python train.py --num_attention_heads=2 --num_key_value_heads=2 --head_dim=128 --qk_norm=false --tie_word_embeddings=false --parallel_block=false --init="normal" --init_std_qkv=0.0253 --init_std_up=0.0253 --optimizer="muon" --lr_mult_down=2.0 --lr_head=0.00689 --warmup_steps=200 --max_seq_len=1024 --dataset="wikipedia_en"
Each number is 128 + 32 x the weight over its row's rms, rounded and kept within 0 to 255. Layers, rows and columns count from 0. Numbers have three digits each. The size before them is the row's rms in percent of the matrix's.

# q: layer 6 attention query, 256x256, rms 0.0532, rows 94-127, columns 128-255
# k: layer 6 attention key, 256x256, rms 0.0541, rows 94-127, columns 128-255
# v: layer 6 attention value, 256x256, rms 0.0654, rows 0-18, columns 128-255
# o: layer 6 attention output (transposed), 256x256, rms 0.242, rows 0-17, columns 128-255
q94 099:134167114173137185165195116150162158085093169123118109119160138136147097117165110103169103106144149189177156139090141056128137150182118163157091157128130095118160133107082134191107139117176131137142144119108139136127132062117068146118095146182129121118171108183066108093183113073117185123099134170141070228152139132158130130109136118138108174156192160182123153116137086145157128144125
k94 101:168093132109050074095133139090132132150148115134126124098092157126174146112146139098119136142145194083104155122192171088118143133153105181114150125120110195169173075120125130100153143081151127069169149108160221087142164151143183127065185104114083084152208140167091144140102108111098129096132137181136182156121153158135150124113091117166141118119070101077133115118174145171128145082104
q95 096:072121116142128140095107094143116113141090111137136162116140123165116154092141172100105094129090121088157154104133080162078075142140139067167150128147103095075103101147192100108154107096073123122120155146159155094134119147125171143154104171162072113121146066088147149122092070141177123188143192104178098076129148120158136102105112114125159147103134119110129143140170113139145126085151
k95 090:090112082106074077126044118151101106107143119055176114152090072129119128091182100121154142105161099056132103111144173118121141063139103094148125132139155153106130050166159112180149184133135147177154146138090099186125182088137089196158079150099132128148098159092166157073085183133113202105130083105151096144194136189137121114128128111093106084146154115118108135107206101137120091148167
q96 098:107138112136140063067103131142173159126122118105106163133061115102131083125154148135076099120129064141157094127143163130139130136196092126120058191120126144152105133161125104104100091120155139145150124163115121090161155115136147095151153107124149119149163114125123172094143115161123129142087050169129155134124099171152089127079171081147178151110093131111090160112151119126164086111105
k96 094:139145126153135107165098069184129165106092073152130114149126122086096069159148164141196148109091160105143131119123102141157098145178181165171098119138166144101125109167104174061099105223109155090133124101134151061125153159140147116158087090142111120138126106141115123162129114131164126160134034109145049117159137072162092201131119119150152178102091185125076115174180080114079186116041
q97 095:193057120118100146165129092100113105107197142128151094160127081108198190154124160140108171122098097180046097151072127093176146107101149112097152145044146144090122194075154075113118135160108131146179097123116147128199134143176163119142097120119110147189155129149114168055185100084186189164139112187138151098111166154091129109068197084127050150142121107141074090125184161141156137163104
k97 093:140119129144131143087201074128157157120177165173065129110099159118103137094068093143160122129132113140101071082133119121115179109153142103131175141086116126114067070113087149140121130120089095128142105123165140144101126080048188180160140131119078115162099130102063161158119123136024092131118114066178120138089120081130160104126177177124144114205172130126168122083055162110092147116152
q98 095:184110162066103188178168138095145066116189166175180111146169148112141139070192158123110167176110165155097145106135132107144102123145144161134126163138180093036144112132147139139172191084120127146124159145104176087096126161163162096160122061107128146127110225165114134135125150123065108131135131126172153163189140132096132081100072095107190135150104141121111171102147134106085129152122
k98 090:136142201118095107112144156127125090057122080102135128134162145149138115101144169132100207165110091091152167088135195136173097098123173149141165159142084113137093130141145166084110074134124141163166134167166163074127129150142105118115151121141152126146152123147118140098098098133152133118099171150136185122106111094141101119172095095088127156200144130100141129067151131119095213114177
q99 099:121131120133134153126106156117051150122160180116122173057143147102175134177126109102149141057149201145135086181103087083133173068162195123150117135115108159170058104125092140140095124113108123117104136110143095119122152101142065102206125131096111142088095061172154126126117056156119097127135073146111135112122116163163173167117108112079140091102148140142155133144097069154170158185093
k99 096:212116096139152177180076133145143121134112116122127139134128103128080158141102145105123181152127142082135120121232191111105134138155135081116049109079156154060128123166203100139089124100135106124183102130138141086112103116150120128111142108154122160141082147176112184062142164088107189202122110121088123154188150138130170105122122155144145147124124144174155131093099139151140165126103
q100 097:172140125157099134140130114102127168096110122164151140133050088099117171149104167158134174110114167112114088120105092122106133164087090161148169167157133116159116109115131168148048080108089097097164135185137124152167082102099201130112095148168100144100148138134139133131152063125144117117102134088141075148113162095154112087153154130087149160135085077141119127045148183092143149171136
k100 093:101088103118153111064138153139137194118135138117105085188128178103161143068152151113186188198063118128138167118160115133144145126109105088175087084149100099135105175158069139138201146157150104108166169133171153105089147131151130131128104141110161082132179114175151155083140170094110142121129112098141077079049098125154181077122118091149128173141143155074113134097048090190169153097110
q101 097:167135083092123193137205134092167152195115159077140103096158174118125137118071151104115142107119130118099180132083115111084107092051156096112097210128129097179084107155111139152107186191167165122083136095102140142147105150145165195144100146126061175092142056092123077120108113137117076108087091150090121107087143125141111136097080135101137108102108102113107114147135112113154116064173
k101 099:169147155122120128116035137168097079067133156130154193113136108065125140187110124143095128188111135078094120099147176121134143147112134094093148104061127158095139137121129112106150139138124143126107076155145087152115159031173163073134133186090158098174103095156175087176121050124116091135167167112148140144091135210121167119144151134125145130148114132097149129148160124149073179151095
q102 099:158120122088169108157104146138121115167145144094100134168157122182151149156107149132116132142128171110107053092117164150096120050138116154086073130120165151131130087084158181201118026102129110102098093173078133091116127124165134162120113192120121128114146144096107131165097180117073119117070073129162131085143101161175086173136095152096147109122168174173151099109078123134097091096112
k102 091:118079101166116135143150136082133111142110156154112102117141130071164092099078120108114141179126158097139130185114090059163093111092170142080132099118114147128112115153097131161064106105095134144160160114131071157160126150111094125113072113146129101127122058134122093135079152055086168112158136100134130149108086174120126135087136135190140137120098164144144132063109109132153130083139
q103 101:123131133172106131141137184103077093157159113153109137172104157038187103127059107167157128107142138158107126146164127061124156125142111081114128089131110048143064165160137142099207082138046090072053102113159126050127156170078125130085163129107103141150120121140060080143118082143206144129129122081113103111161097181126127127181160111112151078099091163149147161135168077160143116133106
k103 095:151139099139137180153142110111126085117117137099130144156102198111077121120089105134166184157153059114116171097128144116061137126162133169180132155139096097116114088142109102122095153129149121096173124168094141186125095107093101097109095215129058168095213121121136154191138169138175103102131161156112119153127144107167181087118124095157152108060131150176097149084109175124089115014093
q104 094:120105142123122072159126142155187104127092100086082111158163111144115080179104038105171142151099125128148157166131134135188124107125114119132121186150165131172132159140128105147123120218076074092078145140126159149128142157139156142157196130081157103089134162155097110099157143112131136089177106172184059130154169107192167075118161150100135121127126126094144090143160122104109113067118
k104 103:128088141077128214117122115082111111104132159103148114112137109097136159151152160085131133103111146199129142156145183106127089150084124151090152150107166118127174136086176112149079103091176108166121103077168084114098122107155118147121105139144136150129155129108146176174129095112091157181083123108084162113132116069081156128106123096145103148139188145144068101129110107113135190098120
q105 094:154120114128118104091154145136169159100121101074150183112147167145101149158079089170141125189185118098131141074159097128137183133089123143145142114155090119137083069155115074147161129072109096173125143112217130158022099157111135107185062144080133111140106153101120066167118082148138106171105150125132110163143151157156124135114118176063148066082080132170106154109128119128144125101119
k105 098:118108060112130140111104103087114148096063144092144142152113109151136160150100165123135103130101115119096194189118154133091108156134125127123130135137098159150166120160163133118105078141147084133038188142119164082105124116161164105125168104142100149205086131172111159199105118068166139089150098052076134111143127125128132110153107111126146130151128152137130133127176140086090139063146
q106 097:136177063128151155129159158171153136128121126147128160106147131120141110123099136123083161126113085146117054118135160143168170091117127068099181141158104147183178132144092076108182051153124173174084134168159124092114107153066147136115150111141127136093098173174172132159154169138090139107154173105085138164111155101169159084107120128152131087127104121115130082148158142204144078105134
k106 096:154155089148191151120173128126125220162172154188167149110083177096149143123195137125131116204153110146162127145049130094097079190173126149212121120120118175087163117111151053107151140147092143124131182103144131198122128099104143129154134136121146184085185140097145151156160174117119113156150109121102129114156108121111157136121065187134125135150106095176126170165168109104174185095156
q107 092:107186137102118121190145162138137099133105158145114075179171116160075078113110126154158134109162075142109140068147172113115071093144141105107121135164143089128101132141105105158098169121176097159124152171146112183140148126145096150120110076124129164192100106055104151132157045159120167191127125149141102164085135160175104122111149137091087126085094077073164162031078140107132118045129
k107 088:101144106164138133172146090155140110111136104108129141206087073063192103130102083117122148118161187151131121118144128137154086081146129144121177122121106102152152154118125112067189096120207096168123147094098155100101145054175137095132131139136083183153137094096126144127133102112100122138135157149060107095075079112180140105068145132155091177087032104088125057090120146132132148151129
q108 096:138152031089125168171109132116141076148192188157095146065137093129171105110126125088128142152139170117122089132121140140076142095119077140115111069081167099176110116105105122090196165142106139156157123102184113163074121130160120119100147145173119100123168109142149101176126116105142161140163145073147072139125055185104081081088105169120118116076159104092126109154157097135171138126136
k108 100:171145119171122160119137114095126111100112079101156129128130133146192206081110204115161124105157151139104154094074139179128120177118120136161117123126135173162151105182170190148108119165113080160153130162136086163170106126147159123097171130081121128121165119202124138132144149169073124175115127167109128077171101107091202156146113164162117139076111144173122158121126132091104135117113
q109 095:097136117129086153190157126122183155096097160108142104103164125104130144109137092129177068147110086142114128112135089153140168183118131087144162136092150147137103155104145099107129118125155099139097128070111065121097131132110127170189127124096134163190138148135137126136141111172190157157160098133112124066101103152153078170104164121196087109217127125163126125147113097085116110099144
k109 094:122148133121131109174150136170131111064143115110102134112112093079155126156072149163108098072068126123120176192103119173098172107175146065125100101174180128133145084096114141132129093106163133120157103134108189135074141049126168181168133131097101125129092104159110123126139091163116147164112124148050110150112179099089185167110103112154134100148128115157105129099124171120118119065102
q110 096:186157133107127157155112126130056152098115154136124123166115114116116112163132101102183162088133202055197110165134142135097110174175098101138095125167114180087097148162155160154134141175129079141117118116107075155115137090178118070107077148129065167146105097176062143131151124183153103135171117143175154130085120128142138139120141144173152117071093143086186136142108104157070117105093
k110 098:101075118092155172181127120116124167151144105143160124087142173128112129111116149080138162118158155130100103108145166139130071163045105085082155145115187160152115153081105114060160189119114116159145066148122141122108152144103112133184131171080091109108096206120123124110094161169162139080159152118113071131111125159142144171157096113095144132075089052222066153143149158190125167119176
q111 103:167149154120117109135098077156116169178120150158103097140087146149169155150095133164130150088177148113134151115163118111099118114124092183137084152160165112103122108155140106132108098073106189050098142095100098174114118176115175145140117170059089165129163182089165087194135144104144130090199165163063096167165128131147153186137109112171136142158086149142139113088114142131196136144177
k111 095:137169138092116131128098132086141103071175145133177090154127142128125113109094133097090094151138135126167093128126098125144120105102123092146131074089084073080114166124150054112100130125152140104081140163122127098157098155138105191024157121099182165174130125145179151165165134122123092098119128141124122119107077123193142129089099093151124069113140118102129152169136167112147079099115
q112 099:111149099114144156146111155189178150106096103095141128134118099095130139135081109056160097147172122142073134116112160154129132071170084184103105131193222057098138093122150110099120093150063120086133142136162140141130116162140166123144128102098110142097101118052180170136125132129145073139107167191155165115102107117135104160144170129089128139138147173163131102145096075142154181173135
k112 097:096095133150150128098097122109085145151164119145200134137154155157159157072136151161082131115115146079050153108166109106105126121147145144106068120101124125136095141174117161131141095187096094099073112094077051127084161116161089164140163092134085105088096183145136136171185073158112195133088141122083163162160139093130120150104139096150129120165189129117131099159154140180102169126122
q113 098:100136144146167127152091158128119162191138093147112120199089179105143087108141161142182135074101052128130131156136097095135090051140100116156134121132129061090081154097088085163154138126136121118167142106121178179113132124113063082129137139080151130125092080156203097107183109132156089130070119099131088156192100081116143082121124174191164118109181162121158140103165142128157081149114
k113 097:137143131127179128112194100114117121179080160115147164125135115167186123141180155125143214150137170117112123104153117128159165136101110137141106071112092116107132120078170128132153103061069148148114095119090130103171147232096157099115119138121088103134145180181151180100204095069165100175219121137133080109137155143100114118111141097169099125132217122114113124124122146126104121174167
q114 096:139120102123122099119144077087117156057092155155114108193144097188157105191064109115133145173136110076148141116099033168129113062133106155129136111077113140121104119081180203119153149137148120152151096182205112145092159092110130101166064135105144140079100114136139112130159168128138107135151183122117157113154106138093115149080134074076157132071115134138141134158141125115155117121109
k114 088:113128174136135147133114161154191102190101135128154135186099159161159137119104047198060111150196134142128135130099101165087147127115129158146144142084171110128147093174104113171093135121161097141138204142115083125133103152115118134118161098046116140097098159073124175103137104131102151157176162105097094118166138120118139056143148091095097153121116103106107188074126166131099089133180
q115 093:119159187101126146132149109141172073149100126160119126086169116134081076170183093107038061110096205106070141184098141123124125100121163074154133098109111108174067078122126151159113053190127158075131137119126111112140170108169138146120089144162122139177088123162172149172114101201141175171141088147137150150082142100083142127099099146126109142159125131090135095118132144085123119148165
k115 092:130096033110146154148111152103084104075096160084127153135112107118159154103146114120176105063080140160186150078161099162146127148119093132171094110069087125156192154151136190140130179132111161143140147143086116086123107059138111140125095066115157103143114174064151133132123194135073124143115123160168122113167117098139094169116080120125112132148101128235158153116186193137095150120146
q116 096:095101114142170154130157161124121194142155191090125142097082111193087154139140103148146079080141126111177138146133164176100131094099142156106149125137152110138177067088112119095111146105129136124174127093092123127153148096123059071140118113157117159129098131063097125071103102130136166102168099099153156180126170108164070138116133102099104132154093117088163138188132144192118156173118
k116 097:110116078091126126120147102102113129103101113125182188134130149182069149117065132165118111098172139190106100117125147070124169138139113113124122078114147160080102138094145146134121128093166125139104148126119144108141069097137120156107116114077079140110122147158135119084090074138127157174106126133149133138105165102106168149116151143082148193202070154134158123180149139156126154092159
q117 094:136135093120152143175102151179118148138154124080139168140125108112109097082222095125119123094137172129105166146130090148119112170132103130144127064161151119112097158149131104193107127091127066175104113104174117119115167143108098065083184106144125153134126135101173138160095142141178061189079082120075140126085089130123153108157167077144068128159143139114090090139083136150179139105169
k117 089:129116126135171089128063135099129069093125121128105143152172133152184148117099124140115167104115154114156134130173077197151138148064091081162132176120126100169146149137130052135182081138118118149165133114140107179132134174145136087100077078206116137118156123144140132103137121132149128133126135174128054167137143125190112109129202107182198107125149114177127163117088163122118099130115
q118 099:126132141131167136131126135162095117104199090169133168110112082093119130130130162161122091164088149086151145147121138109183122115131120138107134127145147141063107144159074074074134163146111130211111118114129099092128122141092163132112144167119143197060079162116109095183054093154130136118074099077119105142214132038110110116139141115142135106104124163112078136151113183120175096121076
k118 090:136115084147117092183130152119150130104147174148127201157157154137133105115195179176099142182130123146168140099127147134161152092148110083160130125090147114091120122100110109150113114122094140133139127091072107115140157128140074164117124151114122120160119064203133156101128130127223066108123087173146188145065112091085125127122133100178144201126129121171110122134074128108148109133137
q119 100:120136173161157092104169113134136112161109160139103156058104184127179230132124177128176121112126122071159136089114076126131065142094079108068155146109077115107097109188120100090119103132125166098107108137186103141137108066113091126157123134086124119158124138116148153156172193130152117055098141143054140119128108097102153155182084133082094106151073149139148148169099116137173118124169
k119 097:146117085129084150054112140190099138120098144184148136084127137155103112125121078164093160174129085116134127174136092168148123143127086082138099072088144165066150096148140093121124080165152112125157161128156183154156146138100150071126111109096122134098115120179139140145107139112077130117195105107160159156100123114127096120101116139101105135168084146114123226140215150108102086147142
q120 098:146158150161086120177161155179106117078179159166036115147156167201090141093139080149083166175181113114174140146138176185137085150124160090133163090098128194095103102144127119161077092176131187108171161043131096121077130145074067142121149137135096157094076128084088165139148086124131120134083135138107071138104145126146086116148108112164125144187128151176094117111122080183065118129160
k120 103:135130095127121118131092182129081146078151091083112157162102189120144211094154164095075084088078118117109160119098118064158084078104121113134135116132216139113132153138130122160132094085106068157120127085135142140134155166103144102118121142182112174159106113139142112100072117161126117113116157134109122151125171113139131184144140148160129119210075082143134073135129074153133133082142
q121 095:077160169150106086077075157098153149179069084105146116147184116137163101134143162069115168174151125129172148117111156103142170090127155150158117156107142149144093088127135144139133171116127146105182062173126143090176132170129122104091150127126101097099072173099126141125173097143101182179103141109182130153127199083140137128124095100107111136137156097110158102145137129131051147168164
k121 091:126079175150125095128132093164114161120104129161178120118100126136140216073149085184119140117135130096203160195118139128180156101104168090126120119148128129148160099132142107134140134107163179160122115081079145154103155122154122142126103120164189133093138237078057098116101183174153145087096126152129192137189108157131114105130151140148104108142135120120115085161099130127084109165119
q122 094:181119131137132112088119123125151125161150186111186098122103086149151143134094082108068149087140133128179116103124126119108145083134139087122126131088086146122136170118111150088126111122173176098077145118149157144024112154111114193110139157123129118063138183117234162143067107179152129164090090092140139134167169098116111164130149107140127135180095132127184135177106121155123109114093
k122 088:188156151157095116100150090165149139140190145148177079087093092145138087090136113141169054129136161175107142103127137156141083134161130139132119139122125116132138194180166084127117081150112094166136078155137076139123104126113125090153069105142127072133068129168131069110151095128093103142151178140135163110170085148097136139113130115067142090168146222116118160148126102109137115097094
q123 099:125092106141152151196131136170142157122108154160169164148113202083108111125097113133136128147071137120098088172170187119122089100102119132204117194137112099171128048111147139128133073103066114139131082153149116127117092113059058150153103115116144154148090118130140059120153087114137132121132125150151057070175098102141181119144055118157124108193155151119111111125164147202119131146100
k123 094:104159144114133251119133086114115127128157080125089131065090113155118170109146173077097124092103173069132106074188099132128117068133117127106048074179094100074144149072074116154154121083183166139104128125085118149130148147145074140166069128131091176102130104136117153156104101146094136175104185139112164178121132142148126096184132102100128127139064098086136162114054137119160143151120
q124 100:144126146089112163142177092167082156155137162095125116102102166089168094130112106081068103090105133124144122098091095127136129082131139222157123148162130138073063144121127132144085077173080165143113156077187135190115091137116128140114066143132148158142149103119133126048167115132176115143138118190131079178115125115144150067124138056130141118135099176106122124146079109124156141142102
k124 097:156152097092091119119132107096110098095147072130133082071113201091142140184115107116149093150045163139104172095120140161166080107082142148180118100122145127113134104059115149132076131126143117145159156153148189038112101160124131125148103151126116163110098098161121117125138158093127097132107096101094170145141113122137104109122096131089136119162151121116101041162162139141046176094164
q125 099:119133123148115112079131154132056117174161136130158116146150187037127132139120046173143111159167111135136163171101067149118107142121093173088084105138129143149090151099106082181171108158098095074104168145146156084177146106116115159080158096071092117120152131129120172158118133192116158126109142156115108144114116135151106132113134100145085179149151134159145152133158152141146142163044
k125 092:135140154132074139086132161032102098146117087095133130115144133105090141200185155141098133134157143191113080151122099141115146093115144118175114087088208113139163157126142090121120082069097131126054121143149110146116106129107096124141088107130116120132105165125104105122101134105075112109116144158154158122172132133132144072086086109154097133067132106105077174122084185129140209118121
q126 094:177142152091120127115202187108125103108121144126156136118068117145172120159112130104127102076044141116183146180066092167105127104144169161140101146125108115123104096139131141165109064105143123185115125118113120143153116094159133081144167167168138136084096160079185134187176165044158137120124170113146116100111164164106138150067143173076130127086149179148132130156104210129131141138162
k126 093:146121131086125162106114128176121129168142142159154153146165118137124171204111167090142146144079108142143130071131182118166118204145049165139078099082151134133125127138156131058116115139170100198148163125120164173125145121161131149130106063095209094159099135112157162135108157141156141159105107103097129194136108101155145110133106178113170124144139120133120080115150133167119112108116
q127 098:139131148078082089143095096145131136120170103084135135143159166098067145124202217086080123085129124091091166183153219165101139145105082155148141136138111106161167100160137126085118110076198113117082098137140193054055114105163133141136133091117161137135120059162102099172168139123089124086111141161109125127145140129134162072118107123097121138109090081121138085134147101128145102107098
k127 090:069135084080167116116153144156162162136155104136102138066086102098098154160136095149089097161130146092136069072150173145180090153125167115139105185082116128149157126142134081074155133150117060170055122157122090201138128145141109186131141067106176186157106150124152120114141081127162121142158135139119154125098080128126114163143097145135120098137087137117207171120110078099130101172121
v0 100:139112099179102123110092112165140142099166126128133116173124145119094225149097101105089155097146086180123119085087121161110070103110153146146137140181100125148120119143120132119170096165093147148122130109110128136082045111132129074157140178142146128087143171079182135094101165110194160147160073069126089116234156091140075166066130205196135127108096145116135120097114122130102104168111
o0 106:167160126148110099202126167056141131044098116132166075137142127106095084052124162147173128123160127128119127120082088108117118124158135114182155166117094100119131134117141134144086144166080203161147085112171154170096117086088101131154116208165123153116153122123126041169143186118186125118123070125098090127164148140103131106105144129151104053078099083119144122124117126059173146145143
v1 106:150165134138140100103087148168132105086155175126118156055106075164154101146161085144143125111143062111094187088088141120187104180172111137100082177144139143109111138190129155131111104108127156131148138175090120189095109110143148097116102166119139111140195093107150093097141168101169028122085117098121151158175128170136170155107149141073175160121131138124121095138081130107189128159120
o1 112:105164149178114050087178094176053115136068107078183114122145131147113104138149097120112138146172112185075146079141126147142119185044073146128107104105087130095129143146138162066136094158109081186115182133130162154140130124160111091141190149112119125122200139118137107177125133158138116107120087153125095100143119098109048110116133126163150121080087158107139122094114114115168164168086
v2 102:145148104158189089150154109123175140107082104156161082154163123129137078135157128031087147151178112102133120133152107126139185151139092119083117106094073066132110109109134152158097114092188134174071108196187099070080098087076164143108108108137158118111126145126129165064148044126110108166136131116161121115119141140150172082133149064125136099155098077112120092125125147174130138177182
o2 109:131154134117051112129074103150079218185158144117137153114099057147146155147172113108123129160141096065141081174131110101118170105079145138061131091117082147088088057133141161153141134147164091175138092129075151150144091137122175123130064094176122098178163122114120139132101077182055087154141142100131104155076113143052156134120126099110129102143137106142104130144130176138184123087089
v3 100:153093120064177091133092060093143195126118128170095144138134127120118093120171177103148100101101135108133155135081143150104063157096117131104135069093187131090136086147147150151123129062137106169146101101086182138137099126152168095117130148148123140090093082098143149154202106127134123104103184108136145206113103128138112133112078144099097136062103090100163079141092086109138123065104
o3 112:087122170118149105082089123170157121048132100108100169156139111053131135106120150105111081150110129106080177103077140165188059125058116113128179137090199144119144089079120118112107158157186125172086108137143178142133145152154153134131142119138131108122146128137128067094169098169131146110105201117147171167110119125106115068101108051124114125112076144138125094136101139097150146107133
v4 093:183156109149071092112092140150116083180121086130117124148106152143168146048175110142133116207186200153083082111142177115144135082190181112125134091089146158123118127118136157125130092129121138130168126088134105148129119153159111094182108137092134149136150142137142140195091068167074130062177174117163139196102172096048152178126137149151176093077131148155148155135104181123101112134102
o4 107:149121086133153115150099102131127087085076111124132117096202134155135162135081146124188089118148204144174109033117115127166164075156124113108135104030144114149197130185138124157112120130064108034163142146112104119185102186114149129069109124092172136162163085103094098157129122106112106159115118152162091180127127127127141138130135152166130086090175185192163143104163090114162142118072
v5 094:153148114131107114188082135179197133091089116081169114118138101083095074164127165178134118160141115122204087070146148112158074116160120148097087123097174138130125142096177111105190115111154096119041158114187087111132098106138152042096138158154091144118133137122136113097138181045155131082154157095157142104115100103166168142170111130175114175104152117152160133077101118129159102102151
o5 106:159100104125124141151085130143126130122119067056170130133152221119188167099105185149128111147102110183144184119068084186120145159142111135139136098071127116096135068103104095140117130114100160129132171100123125141112128107141082150085145135158101095055183098140114148091169128124151096130052074185074136157052086117119147106115120117146173126147142149225132107136097184167130141154109
v6 099:157189129136146122118123152147168145175159177076130088073136131200127122090165144069123139135151120089130127105162146177143151107109119101110133093171162115161137154172112090169135133105169177142097094111106119142134117193128132152107139098122165168157115237106151123080155104123097123095142129161130116175191102068178176129180150161146154172187121189105174126141174152130098128143173
o6 103:158124090098158077169085144126140136144128110116191112156147174151104063170175117147154121106131143137152089099101155119118143130113142142135125107134190154110113138138110152114137150052103108177092034136172110084101197168114122111095090129136084162129085153093148087160167132088096085105135104144162118177162142046086121115110109137171130086153099124173162103164110084143128068100081
v7 096:099171143143093065112156161101130097100104131110132135140123099157159095118115151116111127193119101213119102118133092147158122138202117122111153123133118155112142136160101145139123180143118087112163148110052133093118070160186099143134071132113122106105176129114198147089159153177150134141127130158121120117168169073119134163119113177077091203106138077050168152129064148120115124187079
o7 112:162116144113091093157124149070146107050116068126071136135109130111146101132116130100130076176161137151185134134125169125158121120164151181110084160190109174128133138168071133126170124176119090104109178090139124151121137193162149146119157123041092111174133113142099088137151103172128171117055141185193099080148122104128141130145094150159062141117111101167123170072132119086199151143102
v8 096:117090122069172158132171147075121115147198089112131136143110165104103120108169148068057146155133201173098134155076091094098108180114139105125148088118105104138072138187152196121096117111196122180146138070179099118146149160139128099114179128162157139155141116136057150034196153145110137161160077116163145077093056111110164106094121154096140132157133182102137118067142169120087115142153
o8 112:116150117118122173138154137120118152153180115086167116181100075124145081113135101091102108051120170173086134105169090121075167111145171179173126098148083107124156150115128124121130147141145130117143080110204126120104096147166056130142145089114162161104124165115064159126100136111130145161144162150190087116142151140100153092134117194086153147100118109158087174085128183105104140094185
v9 104:114126109105135118134084139158150113150128092170189127173111143052138134124163137119111059161123183171074150116101178136110188174205111120092071131163179122116126151122096151136148076160111165101146100106132144137128166148103158118104091109116099147134133122176166075098125109121056148096119124131154152106155158167110122136142107094084137145088159175119118147127156074149072116132162
o9 111:132090114131163142194094164137128091148139087081134125126109119120112127139119135121121092116130171133120183154186093133082170138121081108159072101135157112165123173131214103168121096136157120109146125100077171144077153167129156156165108123092035160052139078103160126136127138171051171123120148060130137130203138112135151132092167090124115159097144114119113123164105114101158067123167
v10 101:126138076125150099183169125093131115161124100091185156170103137109090094131105147126139124176148064181152126178103115103067083079167158142134168119148127154139128138146137082090126060112178132188129083120106092082033176201144122133046149164154142120166107115165069130159104129071098168157117100089126135125150148085101107108161165148162103080080103158110141168131136148110071120144131
o10 102:116109097098094092156186159099102129111168142133147090127160177102134114136154083115121119099144159150076097131188113091054069134176150112065095119116108091127113128143137152107096075136114120123166136100109078105083156133156151114143102144137127108139150111129109138076206160059070128132103140097172096129158123077086154120145103111146115163080138145064114089142151092150080127104153
v11 098:166106141149167164134202147126128082179091128151209215094112103144147100165142144143127142139147091150128139117119177045157160171143081124166116129134129151167157097151152136219115142142079133091136141064222138154162149118070143161102130103131217066174142123124162093124202124153111144169187111206134157111127059106105142151127198133135114136140151109113117140094185121128116121129102
o11 110:083107108125090115158167104123147115128109127157181206155121143107145086159153138155178130166184136139180123119161130105102098172178114096156103076149092100131078131140120101145162105053128191115090099075110092119167091142167131090170091052145140139159084135159133130120176156119101148111112140087087078088171097149044126164119154154118160167147084116141093200131143095133033143149143
v12 097:140126116108094134156186133163173119107131134156092162081121176141145107110140140109085120116054130127139119125082154112134147106141067115140108072081076130154097147103124137137159075133109141118168094144119157096134112090150135199129060102093132090140145065111108159169198091186099175103177071148114083116104188094085097063151135045071151048139048112126143117161090157120164162120096
o12 107:082143120121107183141112132153157096149127113172099150171059112116113159147145152174127180141130129085131122177127152110095109149102122151151115052124095198154171120111076136173127092137089098145092120092103118071082150159105161174136089123164152087165147146165119131132171148110133104102202111099130131088109113134128093130205101122165169151200188145099112148082136158118128113173186
v13 099:144112103107118158123098101113107148153144136149139119112122108111152145135109159124146133139177121089050060109128123116082060114110163090189105145081138151168128122117178078154124111131102126132203138095151080141163139172077145104144210174142151154126139116113139138151128105145121175153117170121135112159125105121132154115095164093157108157104148154114125097149157147164192162051148
o13 106:138063108139121137160061083115103093120116101166185132124084134037130104106078134170092114101140157165108126124151098119146091110121157115085185113133129159119116187178179128120174121154140072121167179109160079148124168164074119176076127090132136192144142151120158155151124121125137193101184132153162154143164040124137152123129111142133166128196163219109194128125176162127083140142107
v14 099:123132066097101133103119078179094117114146062158107129145091088095133123098109124178150094129105171164146112116116111124105143135144116125159147112160140060124130095117116137057163117145126124120161088127123131094107133169209161092107167125151066109122106106061100077157128123123062090163101129124092105080163141116110124188137164143187174121089087140114086152145127049129125118127140
o14 103:147060127106130162074099158086098128173101151171120087051112132112133119118076155105114146063108117160119075094132115171133110166102150130139153109106096100080109106131199105138114064176169071142137052132153153099152089191140144158121135163161171116158140155128136137131135151135146143200126121124053113119173100122137105172158142116122100115136116151157090137192160082162127173162157
v15 089:186128124093137094166094094174138097168108083170172149164128157108094204131169136171163110139137143088148140151157161113148131104038055125110102145143062090139098056108115142085126125144084130126118233102161128134156094211105137194117139177136107119125128103137169139118122109144110175126153144110109105146107210158153118152173172101099120157136144177137090131074146107136151116197147
o15 109:144173116104143174163095160104086157166137110089126115121111152101084212133137117131114054053096179082129126137182118157148083163123084162097127104125105184119154144154191159155149111157079174120103154152220137135134133138112138150126110142108166118097082109126133118118093118139132169058121115134075135118128116139157159120125079150068145123130125180110147145127177100097155131129193
v16 096:042183141182107205129149079181088139053113139172142135134115104115132068135132074127126142134144203131145092184107143119142139113172125107147145188102111123099191111151186105150110116142111119146148131151096133160125154167141109126168152128140237102090130151090095125117068158082114142152161112102166112138196134186143143138140160119117136156092124140123158181134092173111071127159140
o16 105:176156097185065142147101097130038146106178121119101174079092084088085137118117142125101133170116128093132170105132134099105086100199152145173065160143113149096155116168149098126092054102120123092162066142141123070110089184159131099121181159141075137118044207095111151116133154124119128158124115073106107173147131131117142130080144106169116130130106115179064145141127095147168156112128
v17 094:162115167155100170114148150149085133139177097149134064112133136113185115097118120163092118191105118087108177130108096082194156106058090157149091131119109138136092162163104084112117126094115064101089128135127153071151124093110129109154078123150158107122124133124131158101131101118142085210179033118174109092138096113120058153095133138135108103138167136099151121120149118160194169110166
o17 104:093114121163148180145123125110118162086091168098153149128051112130219100092192193110137205142171126173112123120146124102127136119186086148122130101159168138112140155158078107164114165136137161165163157147131055065110145101067120141105114130133114076088110146172065089128125121173111151143138129139123107079163170196151056156101099112116107177174128114106151174161114091097131116118173
v18 091:132100142157225166099129115077116098101152095101131144147058175130121112159148109098134146128167117104163096138094163146143116109170095149114121095094137091093183142113153131140118178111135065127069079159181135119125091076156125204156132159089120138112172111188172101110164132115115084168167152151155068189116168139145123159095095112152141150118134105136102162100205131055126102119112